Weights of a small GPT-style language model, trained from scratch on English Wikipedia.
Size: width 256, vocabulary 3020.
Architecture: RMSNorm before each block, untied embeddings.
Training: a variant of SOAP for these matrices, 110M tokens, 2949 steps.
Each number is 128 + 24 x the weight over its row's rms, rounded and kept within 0 to 255. Layers, rows and columns count from 0. Numbers have three digits each. The size before them is the row's rms in percent of the matrix's.

# layer 3 MLP up, 768x256, rms 0.13, rows 57-111, columns 0-127
092:138154133086123125219158142115128116140106122134114082126150157097099088132160160139128145138088082121136126140126126111129145134124107090116143101142121120126165133080059127118126078081130111128095146130143101103087109112133149144121124133116163104184153071099123117133099101089116136128128139082119124166107067074132134129144118120112133110146090128109138106095144096134132103111135
087:106085125129089155122079136132130141095109160090129144129130096103115152120124085076138137098123151121139161169146105154109151135118146135123114141118122158150101131134126109147143135135171142094135121113137105130122112109106120123120082117132109143110073193137113104092095081137143109154134120085111131101121121128126082123113152150097125120111146119103135141106142193136127146151122
108:144115159145162127114138112146121138094144138190180156091127123166167105089111155097147148153099114111091113167107091148125122137117129160113100117137148141124087119156136127083098134118168139156163113105145122114151106126113194158098131143121138100124106128120197138148134107136148123141122155145140131118122124116134113118149117122125132134147083143155120116113169104140157146132146
101:138166121161110122144134146099125127116149097135110154123120138168147106086124152092152115148096101137116138128126115108184141162088109150131147140147102130119125102140093137102138137138119132103126138093129128129136181119104142092112127126105106127120163109131118155160101100152142131116148141111125120112118134083119122126112092104119110125121122171115127101123114110159162143104084
103:145126118143164151136113097112140091120137130113124154115141173096104130142145143129080137201137143143159129126110112154129136168136164114151113120151129147121146126128146127137115140144156114145118124168137149153129138159098120110121104157109123093132061143086101100155120105135102137147115147138071106099127081094130136128185092120149110162135099164117093105134130137122124135140164
101:100162154106106093107140119109112165162129160149119102124104145120150174177120144094125135108115153122120119103146154125116118124164132135134127169113110076137134082119073143115114121135137135122178134142113121071124137113102128097157139154120111149104147162097133109139112095063077126156107133122118154130134141122133115108162143144134141140138113115134130154119138132135126112174109
101:129131150151113121137113167094190139138120172145113126130091103114148115113132107126112127148133106108086147134129148111116129126131148097147081156126143144119182104147145130115123140151153104119105098119066086146162144117155125097095097148122119129123114105139125158136108159158102134096144121150147161136114176161141096154127152132131110121104174128116144129138132182121153119101143
122:105109111135120094140101097170132116125088125153116163124119140124119125133122144137110134118145121158122099138104121132142123127120123136136157125161158156084128137115135160135116156116138114136139125168148168107115073151149122081095118142175120125135105081167142109150141118122155151174098097128146140068113117116085113139119101111158145163106126122095155100149104099098124147133124
092:131138097140109111146147129160140168118164139121129140076123146111160112132111143115090097140121118130165128088079160137159123142164145151138157123117109150151132103126161163117219119074119121112129130103088105138138106148123141145125080118092114168130115134128061136139141083122128085169135131093104142084128107150078102100108092130097124150126137103167163117162123136105116113101113
096:111110140139129098153108086129139122130151125120140155106111094133109164139136147113127148169157157093143166127098128131110102077158106160094140180149141133119136085138109109115152151105096093123150139092077140103122136158092130145124110135094145198122169121103111126133109134157103098128109118150142116112156094121126106105175146179094117099184074133096106117141161186148134061144128
097:118121106090126120105141170137124125142102140149136111136155142105112170128109121125138059119167121131124079137118185112135161103137150129150115094133089133135080157114196139123133133131132137138131142126135132131108131147108124106069130122044161117111097114122136099118077130125085133113112100116095151092144093171130141116135136122116138114101142138124118130153115142178132157137128
099:135142112089099134153091139129151107117099138133101149092114122148087150100148111131122134148122082143109133129147120108090141113174120164165124096153151057169072105144121124155119115109169094115133120137083128179120111141135160148089101101105142129111149144166113144112150102143127098131129128138098123169122128117154147115113178107155116146112098109141104114106147121135169114107135
104:098137092138112145144141161141187081121124143119139069123100107110182098139162132105128120103144120127151156153130150162128076146118073143118140148120164115132126095135161163177185145115123143120125101140165148125101121095127128103110115123097136087127147193151151136148119138146101162098139084119178107147113162109118170164131110111137105103119132126149134144077101104152141067092126
101:134140139120138135135115115130148106109150090134125139114143141099134124090131155121130135147122101125134156147137126149107143158115135151113116109140154118135123159178106126100115166148196101107126092106171120098131105131107124096145133122147143139117146103140125138109151128104125108163113179154132148121099140160109101110130157087144140143120153134151130149137182108103096082139138
099:126113154108140146125144122116136171085117130181118128099131143109193140121128172199143104120168108151151164145166146130116139118118093171141126074141173160089123141190121144187143126135141103134100129120115120131094134099090146113135174127140076107115079099102155093128162151112144148098127100116129108117131164105094127110139113137143131157165100106121076127131141127159162114112095
097:074178132098130176121182164158158152159112123139115180158159122151132139116142147125092131114099106085133181139161108116129141105142140143075118140099070109146113149119124141110124104103138140107132131083147085169118140144137125103101107149089141114092135098133142118151125118164130166138099164144143146177135129103143072129150128147114155095156109131130117114113104122120147147149148
105:114139072097121163128128103115171136105153099127116158130155145134103145121155098124076183129138141154130132181137134150116095097123145141118132117151139099131136140146137134115140117106123115132111098126112143131112080160101165092104119178083090169114139134102116133133111097117120090170124164133125106095095155134168142125115101094091122096119137112134137072156132143107072097162158
095:110152166094108099073129109149155130122122134175213137112127133149150118133096118147129127123117121129114117078116113130160114151166098162106146123145138131143143141125145128122145107154115116130121141119118112125178135101123140125112139114110088115096167105127111172135146127124124128119157147127136114150157128148130131164125157108152095122135128122144176168185101127134151150143116
104:158125072126133145125160139081138139115136121125154152155165149134181119179133086144139131142110132136092134124051125152093085124101107123119138111082112086145114167150159140159130124134143143088127133132072117124094170138131078103158157177133108173181096127118154132149133138121131148142116145117091155140125109106129162129124088139165129113158115131126150161142193108135126129155093
093:097121126143171167158161139088093106115131131086127170067139089107148151167118119085141159130091137110157135122136119115127120150150128124162132120109116088123131133158133168110155143109089096114096161118146094139151129098139078135167115141134121119150144122181145143144103106124154112139140146122166105077130157105130124121116134187096121082134098174097080153148097127101105148129158
100:128176133065129117124063114143141153135121145191121138130089147161106091138151112144145106115173171126150111132112102135160079134175137104121159098124156099148131123131142154133120149140149114121129099121138125113106127113134133146092104129144085107150108111129144146140153107123112122180145117129084168133130114123148136090106122106104088145119131136115164136133128059090151170117077
096:158166127103183135115084134152122085094123155129151151164091126145134141129173106133135152129142151086123187152106156165111132160120081126136129131159094139145106159132138124161143144144171140141121162138112110150163170153099118076153101125160104158202109139159134135134120110169117116136143164120125136101129091122121140130138138164172122086136116127122119118119136143117112103136137
093:159116122143128126145111157158145152147122130146144147169107136123072151112134130153122125157113097139150107150151129133112125108125145130131088151116119134126115140108138119152083126166147099088138106068112129058139137125131097127150181109102109117161127131155118148135147151136138111152111137135168102115109130136119105114114138159098132169128137181105156114124166139135122137154081
110:183130140091059128145095161096131120148137112155119075147160142138153121076121144167122138152122129135162155135136149126139146125130110172120130076102097108145116169104114090113101117186116139114119123121142160111142150100104182135128098111170145137111124119177100122145165150171135145130119181121163111098125121121132099130168136132098116114103095146114101176090169139126138105096130
093:117150141147103118124090224113169130132152107138106119200152122081143134148154165107124127116111102159128114166139124109139146136109125105166098106161102087143114193166167145152130171174113085144113123112096171174099139172121119149112151117114132132112148131122162126140124083096137158122152132115123137127151128175107129151099140146131120159103124163105114157133097174111110129122134
098:075139138083145093123113078127165121134104113110124091118114141135153136130102091135104126097129160150152122129134118129184116153066122125140081152115094093125129119100179145104138136175139100153129122166121177135164123131113102147089136143114087141173150100110104131086156097156131132107121139149118165153114105138123116115088128151138128157127120051119153121111104129118186116120119
100:095102119129107133134124142095125144120073120086119104122145105139124055137142108155126117114125132149105083186141114148156120129132120124119093121149100121088106147130138118112136102157162129122086150124122165130142139169123083143132111117157147156130155150123093113119139098116127125174129123112151118088086099132175090119150094164117110123143101117158130110178153163121107135130093
097:139061149113117119163115098113077141126110105128145110156149120114130155130149121115077164144153124113115175158165103108110102118132126121108154159197154138120121137145100103133136142149119121141071143102166119141121123127087109165129127081125133129159143121154112115134121115134205098138095131120140129127138138151154079142130101122131121086113144155113092119144133121100134124113115
101:151158140116145097091149128132131122104123101122122171115086124114102076133183128150127163125110123122138123134121135154138131109155137108136120151145120138115089122134111127110146136123104132133160144057060113156155167147128093102190116161116119181096106151116176156080156162128142146152181089133139104107128109131128086109159099106120168103178113121137102139119126156136114105154129
095:132088135098120125088133143086123128110089146154143130075130134147160086139158135136148099109151121111126165105142123112127098140138113102101129092134147135111107152080183108127160143102103143097132132194160140137122124116099100194136150109130096126163110120162139089148096112141103082159167146132129135137108079123120121136139180087146141147119174101160142129144152141160140137081107
104:146097127124116101123099122138109112155137125146141132164135131129130139114118135146139136124162111127068155139119133150158119151125127130125139131118111175088132150136135124121117144096157174117128148123131108172121072110078165142132156130136126181146083098129106140129122148130130111137094143117136023121125151128115154089124153115092127110132088109109161151166110130139116097121144
097:103131102151163141115139127161130134111127151158108107128099094163083118164162141124077115136042138128173118124104094143096189062173151139149146092130129116145109107132177126119113111142167108161101145106148143166115147105133113138132122106159128085122129134113098111105159143084108107103120101086116127148126122091172119148190112109141127075138114114122125131098072135108163159127121
100:108124136130157139117131189122073132131127119110109094134139125123112123113132152119064156135184114120110160140127121140124072100109110158109173129149136167158134131144145132123137132146146145103159109096122124143099109132137105104126099128126155166092133106149183119150164092155183185117125129139156126114106147154117160086149117117104130147166117136118095094177138132166118148155158
098:104083131151146119133163077140080169133139160163094135098141106120112128137096117110119181132122143096166099134151124167146125137158127129102122145137151110150107092138143141067136123176140166135120131148144176094092152108124121139119150130126137168130115120137075146131093102109129132138112182076100111145110073119182151091138139141161117101149140118094156117155136142142160136129128
097:139149137133131145129104097132084111130142105108101103149089113124106117105116109179120148126138127111138130158112131140121133140139122130130129103184126116144127094175115082139124168157147131106130113107103140122084095117104115137134120158067136178130128088099080108147072150145122135138129148120146124132120088117070111126116123143119096138148086138100132145111104160084106129159146
103:168124133128139128117142160113100164166131127165122159138125138100137130151087123113130134105136132147103115149085133126130145136137118114117146107142179146146117201151143129109127119126156129133129146105131107121085125134152073104123115133133124134155156135133079105109131103117135147106154112107096130086070121122184095155149111161124136114094115104127132154094098160141138128134104
095:052172109171141126143118148147121128124125135162134096160127133111172173104130099106140099086109169140133100109156146137105151130094136106145155120173113111173141149175144163170089115119136129137126129132170174115136159072124133153182096101125131119155097100120141099159124105144116148077098114133090155125133105129116058104130154126114091148171159151137131113116122155158095125119123
104:117133134116167155149095167148079124189160133087122137156105089100153131093146124182126114139107088117083162113096145115137142135112117127138155133184123121151148152124108136116147077109106111183124110142122171124110111132111102142121099151124116132144077132143129126075128108153101134132131121136125168124138147130120124110125109096101104149145075150143064110113118133170099100122115
092:142112163140135116126105128140157125099128138107134159135130131175073147113129121128117110090128125111153112152100149115115143139118097148105082150078140110133114131124130126036123107176102108112110071106145141100118142116119139190150128151114112139113072142111117113148163161096114120110067107104111107110079121112150107085157118159146136141122071125113135127152118126152122171105161
096:120143149143130110145139106149127132147118143139112113154142134139097168162120098151156140169181129112104139089117134128141143100118129134166082096166141132172143139072142086151129158125120152142147165134127138131114155158168126142124138122146138122137113122138107117119133105134136144134139126109123199141133089141124156124106084171115134148111178129096152116121126075126081158096101
104:145118086109125143113171142147149107099124095155082151099178140111128112102120109127149119104155122143095107091128127133113157153135094156116084121123154104127128136122173122148191116131138134148128089147116116144128185139119162126124144083078150120077158122152132114181100041160114097133131115140104152122129124127118162154083136159148156112127127135137154145133125099126140169139150
096:095147121108109108123116128157097103148080108125147161150142145168153118141161147120155111080143138059153118149126111109126139093150118104112086123134164147113130132116133108129156097067152124109141164140150143113095158095109132112118124111124100093120114171118112139116138146167130112071122096130109159098144140170129146125115106092153158171085098173136129159136133084131107207150131
115:142079125120127105108126130095112092115079117119117135143162175093171125114145128122089167135136129131127126074166136139102129120143130155142151156140090102083142142116119166120115123124146122100152124157147104119090129150182145138166149142113120141091162126110103148123114117095138120127131115123148142153146097119130119098116117165048080128105102158158128124165052120100097124116142
119:134110131125133105118172151119085113117135148159145091150124116137095134112159126106157114123106103116112151141106138121116131109119123129129169155184160144105117133101143124153125119187118103093118139121140173115135174158147150131079166161134138163068137163070132136137157132122093112111132107112160135151076122137132161113158125094148131120107131104113113130090092109102106160122133
096:115112160103149113140142140108170126152130102129140092142099144119146111108141129136138129114140120107095165125107153091114155181077136140116168111128125133119136141115149126133197140135106121139144151101138156103099159087129123122131134096132103135154149129114079113134140127090088148087142158124146083089126126115129141137136104156170127116137127122109119158136073134142112117137143
101:121134140128127173114126112113121106135090118138120144101148114097115139117142139114154138109168082143102147130109157145147104113111100136110110152151108145164109144097135131122088133111128136157115127098096123089140139120128153130068090112139158126122151154137087105131126124123117079115173126120150190137126109093157147107147126118103130089095145153097156154160085128136125117119152
097:134169103133120136112141159108091128142097104132126140148156077156147096142101090108123113171135092200087194140133150121138117148144113108092121129140148090135185136131093108094107147138124132141159141148150129180150119114126114100122168115105115080144175112171130105156129101146072115160117099124119147132126085143152116129160104116151116125152095121153146155094147151165099141102136
096:115124085114115122113118098116135193123123128081154143149114154159144091093135096086176149115119175106151128105114139143100136149183138150096127087141153145107145105114118138117136127105135177177125154128090155130111110135145149125158097152083158131097117118153063137101095123145094121134102127127091136145115134105155147134115133132123102162147140077173138155126091129128126100076129
107:099129160142105115129085152139141123125132103111113131148084117121137148140122137109127079143110133110135118146068123126132143096113131119144106142124103134098125128126123150144159115084141092119122120106098125114170117084101126158108071125101102133150131101139167139159109112145070103141137098105111122114113137123125162171134113113124136100150126137122124159124149130121120065123128
095:095123142184099165109146134129137150086153128173120108106101104104147054124111102156137109168130102083106143070124157118139132103151115123109162086140162120135142150091159145127135107120209127143121146109106120087129121139118143138113131123137106071143157092118117147189087130106158147099163114123110148121130130106101103171128117123144140133121109119107117126116123141099163107105085
096:101099089119116103111123107115125138099134115135115167144161114121129107133170080139129127093110108126137145146134134172157104138185119094151161128067132122103139112170146092133155142145120116134162080158133112112086130179137098119129123126132150129084129168094125084146118133126191088128093106128155113132132109172158128123114096111100131112098142117135086100118139114143107142120137
101:172140104127168152137128150154172157131129083131101120134115106135171135125139079137102146178118144157108159122162108132096173149139130121129163117124148165090081101171125098118161113104138132100145084128152125087090135101115129128149132135057123122081134111170112159136156129146112121144103119106105116112102122123079088119099130152099108168096131129101153147132088153107146125127116
097:100081140181112180138120109124133135136155133135100143141152112109143134103090127162063184171096089106128163122122109103135134104153154148124132109139150170115127107117084182164113114105106142141098123152099102145117169148130163107133108156125142134125133128120145094119136135095110122094145117101125106137119136080113169131146125113192155127121139136116174140118160118091134134109164
088:131160136101134137123144094150152132158106117101154115126132122162112103157111121091122113166114095159081130117122154110100100177124116103106183145131112145153149179148135136132133096150131172125149151089082100131095139123121138072169139154133131114142173149145116148121107104154132086156148126114116132157121157125130161111110132141114130143133087132126119127131132150162138195140122
098:150177066149145125102109116159109123078157130130104119157134080124108119117160138097088131120132154183082136167148145117145120176134133130103125128141141149135128143097098157119173136114128115109089094178111111169143119169149082156125128138132142130154115161146133122124129125155126156136131119123125121096143141131123096112155084154115131130105199140101097127162114121159137108143194
# layer 3 MLP down (transposed), 768x256, rms 0.12, rows 57-110, columns 0-127
100:127108113115097132106128145130146131167134116104146117128111096163103155103105109127150142115114151141135086113109139145205111136153121115137129114106117142124175144118121152133132157155102140118113132136125084135133121130098120160079130159143149115141121082139130125119136122133151115084160140148129100131121096133096097073100171138170138131125122155140096165124128130127113120096069
094:176139143173150103132156146097176139156116125138115132158145177155147162080112153159110120112146145092111108134129146132104106082173148143125135146123134113101170106093095137109113106097120132173163137089186113105180099153113117140144105100118141107115121122132134154130138171081098104118145102129125140124118155184098118113080091116149147109105146162070159160118180081093136138120138
104:102119121108127113130182092163133126133105137151146157113148142149145132163145124139155131112149135131141135147112140148102117119109166108103140097143089093129097106110138116125110090130100176154090133129136160080129132138162154179151122159144099123140122115150125121156126100116164160151136127133139125127111093075141135102140113112184101110133177100112130189166137121094145130135150
108:092102135154143165111089143108067105149092113104109132075130179126132168159116121162149163150119126124091116109138146135134146109142161154127135157115147111155146117120113129126138150132107141112184108097167145142151120154132144123092122147107139143139109184136124105143126159149131144161076143083126047116122109114101114130138133146126110130141100156127149195198140111110098111107125
103:159139088160115156127158082151153137100102099153162111138113114160125129125102094136119143097132130161102129140122122101122090116130139166105135075115150147103101122083120147146123136115148159107135103138144106104095116111119133144121146136130115164080115095122136142123121088154132129099124082142091132157150159106145074110115131076149157162128143151119109135109164118143107134096083
097:076119124153167135140123100107131136140090119144148156124156085148125075139120142107112152080126149110110132192144135111122157113120101095137171164144150128100116124130125117159118156072116119141146158118113125093115117148097149128063103122113111162134081061118135133118108128173140096091083119125141120089127090142115135126144130108146108100137156151131097077098132166140156126150141
094:108073102122160109078144140121105152118151101117126140132159121123094155167128121148146112138172121103134160121111135152203163139138109095129145074150117098123105136079146114182123114100137123093108121134146175079112137126090157131119141130139137120149146105131116122143121090099128150154121203150131136124110120123101166096128109130107128153152064154089107141135132098124113106134140
142:097123101136149107150130106139159096103132100136125133116141144144157130097151109095085114113155132095088126113124134089140117121083158133111179113117122179054129117140108154127120127129093134133161140170104139092103130103114092123094149152161134120185119118127123108113139090149136136109106100142146130126118136097110113134135117106103128166109108096088148097118140100114177140124147
098:114123128141079148101124145142067176112116132107144126139146098142142128115149120104138129148129125151143149148134097151067116147118161148115109167133180129124123121174127131112144157167088123143121090136116095206132121113121181114113152124137095121124149128141066163108125108134085120116096079091116127143156114130109163108136119147152116115136128139086109141166134118139158144160143
095:128127131142144147134065137114102199099110139121118105114151136143121102106077132165100149160121119117129145118128116127142132142175116099144089135110160171158132116163123123115153173168079122136128133121105111130137149131153120155102141170135100127148167167168146170168144125112151116117108116098089165151126145119139129145129085100087127134165067089102137110104129145152080116119159
100:087162156123142165121198108160159135118107104110103071082110093167143136178121119154080173161149147152132134170099111152113135111147133125152164100124109081137143129092165098143167134118114107083098118181086121125137111103141100150133138096144096105165146122147126126140122109120158139107106162113127126155135145148118129100165114126115152173135132093141108123100145170126127110130093
097:117138108126141131129127103162102088130149174146146108129100156130163143137101145158114095155191114147137120085155155137127164196115105092143202125131136138141144087141136134126091147144089145144117145096115125117172084126147143140126125131091133149111075158134142141126158123133127115135149125124144124163150115119127127149123115078120114123155106104089102123115126125120085147123131
107:131145088127140129157132121128129155115149117136123107129129113105094117111153108148101143157124101130130147167188132162147133181173081111118147149123123118126113115105174133089106108117170079111078125136132107148091160146103151132125169076147121137139109170134125154129112133142124140141115130157097087128138137083121112101143122141143167072134148140147084094115167138059120059131129
100:121068130176118139151148122119143063176134149074135129134139105182137130156124114143175123129143097143162094139122136162126139131169109116152107134127126107097134106136068130137150114114134137134166099077114127109147145142160132126139136144117109120133130057121151145173161146163126099120126125101142118084196109142121108129131071184165132102139122121152137177193120155132104098138126
105:155126118136126159141069125146130115133118100081142097195103136139114081121154159135101156170137111109129150099131105158144097152134097149107185126160144110132135092101113122145124090176135121203129146128153133126138116176145140186160136059125150162124129137139110168138100119135090117106125153165142123115102115114090133114199139142122108156167061131097146112084148138158152118149125
102:087155167108101117093160092111121139134133116107118111107134134110154116157172129140149162144056146123030144112138128048124097131165143141096085136105137119166112081103148161100134139144137147154108101142128140144126094114104140095124115123103171148132123144118145126070147161121136136128165132154080143105136121148127110154148108136114120099161115142132137123094121149149126105085173
105:126130143155124130116118147108154095144145151127114120143107209098106069113103169154124131111131099140109134163105148123167131143126111130155170108129133095122122155095110132113121127128135089142110123128158167124140178137109107133170134135190106170149149134156104122125082138129151115116160130129128125102080171108126108149130149084098099109126136152130167120098124128146096109141109
100:125143116146124132184122111193153130103125092094140156136111116095107145146142109106149166099130123094099138136135128094132160130130139104120135151177110129145187176105072143119126079128129125138146097145155144147147093143115131175099146116104131176150103115136181124158150172121123144112081141102154143088156129139154130129098114180086145131069135124100122133139184108111132123112164
095:096114132107158105133114123125097122151098162113132128120141136140152123138129165137113193119134123136146131141120130136098126148122116135109122149129111146133163128132172101125087100159139119118129143109136103141122137124190142109136145134138080162122112118131103091133150114070130099121160147141149188109115117117147120144139148144140134148123090134142196142089154123061139154085119
099:136127135109092090108075149165106146166128120154137094157127169135118161110136174145145132126156170121081121127128109157124165111114121142115110127122127159174100117103088126135113124116166119135157122136117132087132144106081134084139133142128115134147135148093121127067161131115120138132141146111145138157083126106158105159135090112135125146124142105119193063131135102136119108142155
104:153081130108141163139163161134114142138090136123129144126108091120166150152128146121113138098098106121112109123150164103138156095114133108125148134096114109138145146136149133134120099086118138128122146110128110127104127127119139100087131125093097164150120128121162108105069087152129115167118097122128092141139113164087077136133120068118101146136145120087084122172119131115163132099097
103:120134153121089147122085130132131138169097116129083173131110121098135160135085094125141094096108090152095143147109156137136122108106120120149148160151135101151096150084129138116126103112098181149127126127083109151118116142146134140158107100114112141145112091116091084145103146106115147136135120117108111089137128089113111089156086156115193144145136155125130137102107096141121127142128
098:185127119161113150141106131127131130117089103095154142155128097121110121131130131122099125133103119111113125140104120108108151122154110109113134155116135091127141146135100117135160180137110124143202123147106113111140144097102112089137090148210157112124138136106065123115109125126101070113142136095142119142152145124110195124124162126144098150131099122107160150140137114082123147100092
117:149141105170103103128113124139127097161118144093121111145106158152096139083141132085143179119147105085152107153136167149167135161106144143110118119147137132137174113125108118135135083124097119137136131107120156146153119108135104136114134189120124145143124172124148132113123137176095121163123153140110103143106110079104143085152133134121159140127143161139106169151150112123157159132052
095:120114097136106128094164096140058165123103095151114112049128076135164125134097146129091103145105130157144138141108126151133094151129158176160109123098155125084082071124132115128161130089152130123161118140129144114123117129132097092134110114118128117141118162149140097110121158116120110153119100123122103124116116106126097151148125147137159083146109131125110095080113097140130149121101
088:151075140130134166117104148186106191140113138155139155136119091124150138142124167159157155142137114118139164150113152113112136143194159094149104098104144103126129133179140120116118132093131124132139129099130066121101096159132115094172125135097135108089120139149170120160125140133138119175123089134137144137110105151131148124156132117136156116113113167149068117129117097151083132114117
091:074157147153150120107116105154186129121173138153144123122095148144177160160113114133124102087157141133135149089140143128078127095139135133186138143093120113173152136138077133130161114130120151129146155142114135135148134120150182162143116105118135115164095122130121146103119132123132111109114137101111160135178138113101164169119119130159116107119136128137172112094128107130135093129123
102:123131095103082131141114100140125152120108122186090133057105129147118121094138128153146140124129120144094105105090133135114129116122095117136138118159117138157131145126102129171121122106171211102114141154102127139128061110083133137115158103102129113119138140152124161115125128160148141144138131115119180136159155065145119148125123113100137129158109144141118154096098098120151133121160
096:122090151123140129125126136076092127151135177115136137118131162123123125099077156127140118170120148123136086139098135128136104165101151134134132139129084124112140129133131150094101159146114146098159139142100142119176144119171151154125163127134160166116135154130150134129103141168191097125092131087143137127114131136147119170050078114139132104126130100137157090135140159104084108127132
104:140136143119144147113118112099169187125155075126139128102105134127125138088154115129134129117137128133113158102126122143116146120137160135169132088146125103127078126129126140127123116105145136112145116143137144127138160082137106111164131133145143142174132123109151124075101117154124131129139084128124130117118133153149109097130101116132142130156097141109137121135081110118114132107192
101:132134135152063152168113114098122158134143104131142119122114132144108102107139166148149137154111125124139133143139145150137134171140153061178101096130123173128139109109143103122133172126157091113117090119124108145142097083140110144130156101117114093103085146134155151100121094116149142145082119125110159131076151084136108119150105100104144121174149105128145148093085146118093084130147
098:150123095088106124133116134142156145116068109119090129136140159133114154152086174176139141098184156155141146104158124118161164155113159163135170160147137115103118127140129145107190133151120142186150110130147122095141055099127113136108135149125110135097158090088109147157087144157148144116156146106137169119121139137071135113086104094111126135136131134091095134134157169104132103089173
091:108126129135088109156135094140102128133111164139133135113118126143130106134097087119156138090093154088120111106114134079115101178106154120108109102128075127110153113091148102094127109168097129157122129191159143123117147139137124124153145164071097131110132113124156123092103135085124112139105122144043162174202115148120101153139108133150137109133089123091142174135134125101162120135134
101:110104137134123076102112147132183165152129124127140146120153144168145124112140157126143144135132113142142137104135085126123107156102141146094153114083097129092156167089123091122166144131098159144112185173116100139109091135111162127149096096181152133114137124157159148113150130162126138130110141133155136148134179097120104091139144135101151155103148135107125156144097128126149128132152
101:119115111073157123104120110103096136096119089130150125123157154141132127167133118147115137157124130091137125062117108149101117141144121144113144095149129100132103114109157089126136169103124083125104116145127149137090107149122116140136137117115148096141109133137103198083121096116128152132110072178143157117131113121155118074088170117121104195123121103148153096121124144139135132145152
108:152128105092120073113117149128129137146122110098145161107175119150158133130128135117114107185153128113139158122075105124129114085150122139112120099106123124096107149127118118106125120118167112123118145130114101152120096125117132132139103070110155142141101113140104141094145139126146076112129125131168155166136107125153111125087111186116132124092115077142144146106137124108127145139125
097:166111100083106128137152127093094109130134102120101131111098116171093102175132121144100114123114114105116112105154124172137153162132153140141092134102132083105125151170124098100128161125135136128112161142130101129084124163125128124101124129115136123137154138135153130121106138103155127149175106162111124087127144183150156148124106146150158125117083057132125125146127130134113143099123
102:090162105149104152119168136142088117127119117131125149111154095158083130087139110087145116103099134139170157134152159115084138136144093129117123112151088144159121133124157099145131075135120104131124154142173160115141155138114116093116111131121141162153095076117117114131141093151125131120134137141135134077113129122114135121157129163122157146110115121094124153112109098119082136127140
102:132104104096078146114099121111188122148127124134120113044101131129099124115102114146111178131113136141164135149102130120143122149147148093144160109167113113138142135119127113192132147125120126139111144095158140101125121146131148115115121124146161100087149118156123145116139164120166123107173140147104098109143180077108170122069119111149139115129140107127110139102104106160124187166146
087:146112138151174128129163149116116136109113126120132119079095125182153108112129084125172148100101129127094140195110126168107122114124142163162125064124154141128131130157145145111140085135156147128185127115147123133140133110117116126103115151109110163171097150136123128138139089123098107123119105140134121105145202158158134171094136174154114144151098139104101138101147133124090092174104
108:131151117107131128149139143149105136131122142105122129148119123150133163143162132149166118119158127127166111095058086113130084147114108107132181146093138143150125149096118130124075172157116175128096144128096135131128115146158124139173143165170137087198104148107107131127098109134126115167158115129161125139114145112156167095178152139135091154127149130114142103119128136154126094197123
104:072117137112131149130125106173124128133128108159166143137149148128114123126072104106147126124121119150133142174117183090150082160141111179124120113160147082099171108115140139077093170150111133111127099116142124115079139100155122090176157139169131098133106110114174144117086129148111131134135138082099138115122097143142144073137108080105150119085115133125142148119109111162134136127138
114:155133123097109144136113158135143163151118097112081156178132126121076116145103103147129213125101103106121150086141144093102146154123082129134123108164135129134135108162083130131164083111132126122166100146123153107109151136136116120129156106136179111100131100110151065104127114112118108136131096098144091139131131152132137125086174132171117140114140175118134108132153121134139155137136
109:103152129210145124103113128082146094152146101128155127150103135130144134130096127159078118075137099133129120146173163124079122110130148119067132142128133121103111076151170131121175128132160170130158147127163087111123130075161145143133132166131142127137084159114142136100134113117153151125148096120128148152098157148119083139117099119123169143168136123141121138099116145108164169146155
094:147137144155086112115135135127117120170152110125121126128152112154116123109114143125136116106155092109114126165124111105113137117136095100107102120079106195093091115116131119098094191121133160076123166109110122127174106147124112155155184129110168106124126155169114154141104117146113175164088141117149168154087170143119135142133123125129145133106125156149112156081118142122130140126140
105:109135128128157151120110120134126125154132109119129180145107107093073105181149111095118161141105135128101094085125119093116082111139136096150161125144103139140127141073103125159148117129137170122130146124148127117124092137128142119101123171118191129135132108102112178098133130100167106102139157135129120135102158131147136128130098135121132104147139090129142155164110043138170122117138
101:145168141194133125094154137123159115164114135139122201179124127095134096152145154109129129087121126080145142127128096135113116072124143116166165117122130092115124145113135117100162118131174072136138106153138134113146114131143132104133130157108129144141152125080159105095142136129110135094134118106081124111165164141090134089121128130159187125127126139124084153092145109133123162092166
106:152184107121124171127158156102101155142141168117130138134133143131145068198130148104105131102113122156083152100099129120116103115149146161110158137128145128149148147144132129126110162156101167127086089128136151132084146089122117144139174093124110136102083121143115110133114131147132133129140137136100094117103153111142105109136106186139087170104131120130137137125116132112154137093034
105:154126140087104127168089107128138123148136142144094124111133157137137137129134117145122118153079084151125116118125104120164158111141084100097143130176110168131120126133136126107135127137123129140114118102105144156108082043133126100120105110148151122155116118136116135137112131171121153146131120067136112114140110163123163125110116128103160140127085114137113104090104159088100134103144
094:111114158113120116164143138103140137079113129142124087128120133095126103128122141124117152115135095140173171177165135142110110126132146106132120145084083171127112162139123168105127131139108119113112141139133107150123136191132123148075135167123114123098138162115108118155166143158119093110081095108137131132106126134195070144115094099148128126161132128096186107149114150128143128122136
090:146101130162107112155110117135138156162116155152170105172132104152157110116079094081127143123123174140102083167141183109112115134141134144130055119107144089105144124091098107128160120139112168134111123120120156117109119087165127145158114103103158107116131145099106110133133212104109153147165090149132106106168133124144144137159162142146130141160126104129144154103108123148144123157120
093:086120137154143135080120047141115165172134162095154099139147127129108115109082140132138126070140164107152121148135123141110095141104142126107110141099096103115138120120119123145158097173110090093114144144087136147109114158099113111149099152114156146141112160125161130131157109090080115120124098107163123143140146144128157142121121092128097111115112159134097100149141144128110115125125
108:157133119126130153123144121117137120148111121140148128147178142143112129125109093131106103152096096196145141125123120137123130086155145122185101106141135147092128140115194157158106155095133143133113141084066098121141141115099170078149111110177105113148089158155133139120122124153113157110150119078123118134108125151121144150094092092125154152142155151126123120086136133132110134177151
095:121149151110160144103146145140132133142114099131126139132134137133154132097155128128163145088101125121121091147153162147096178109127099127137142164103188132148104135149130124206135084107169098105136124126167095106172112136138114126138125192133154131150133113121126123128132162156109182096119126148133153120161136129094140161089103076144123097108119155127122139130110136131152138112148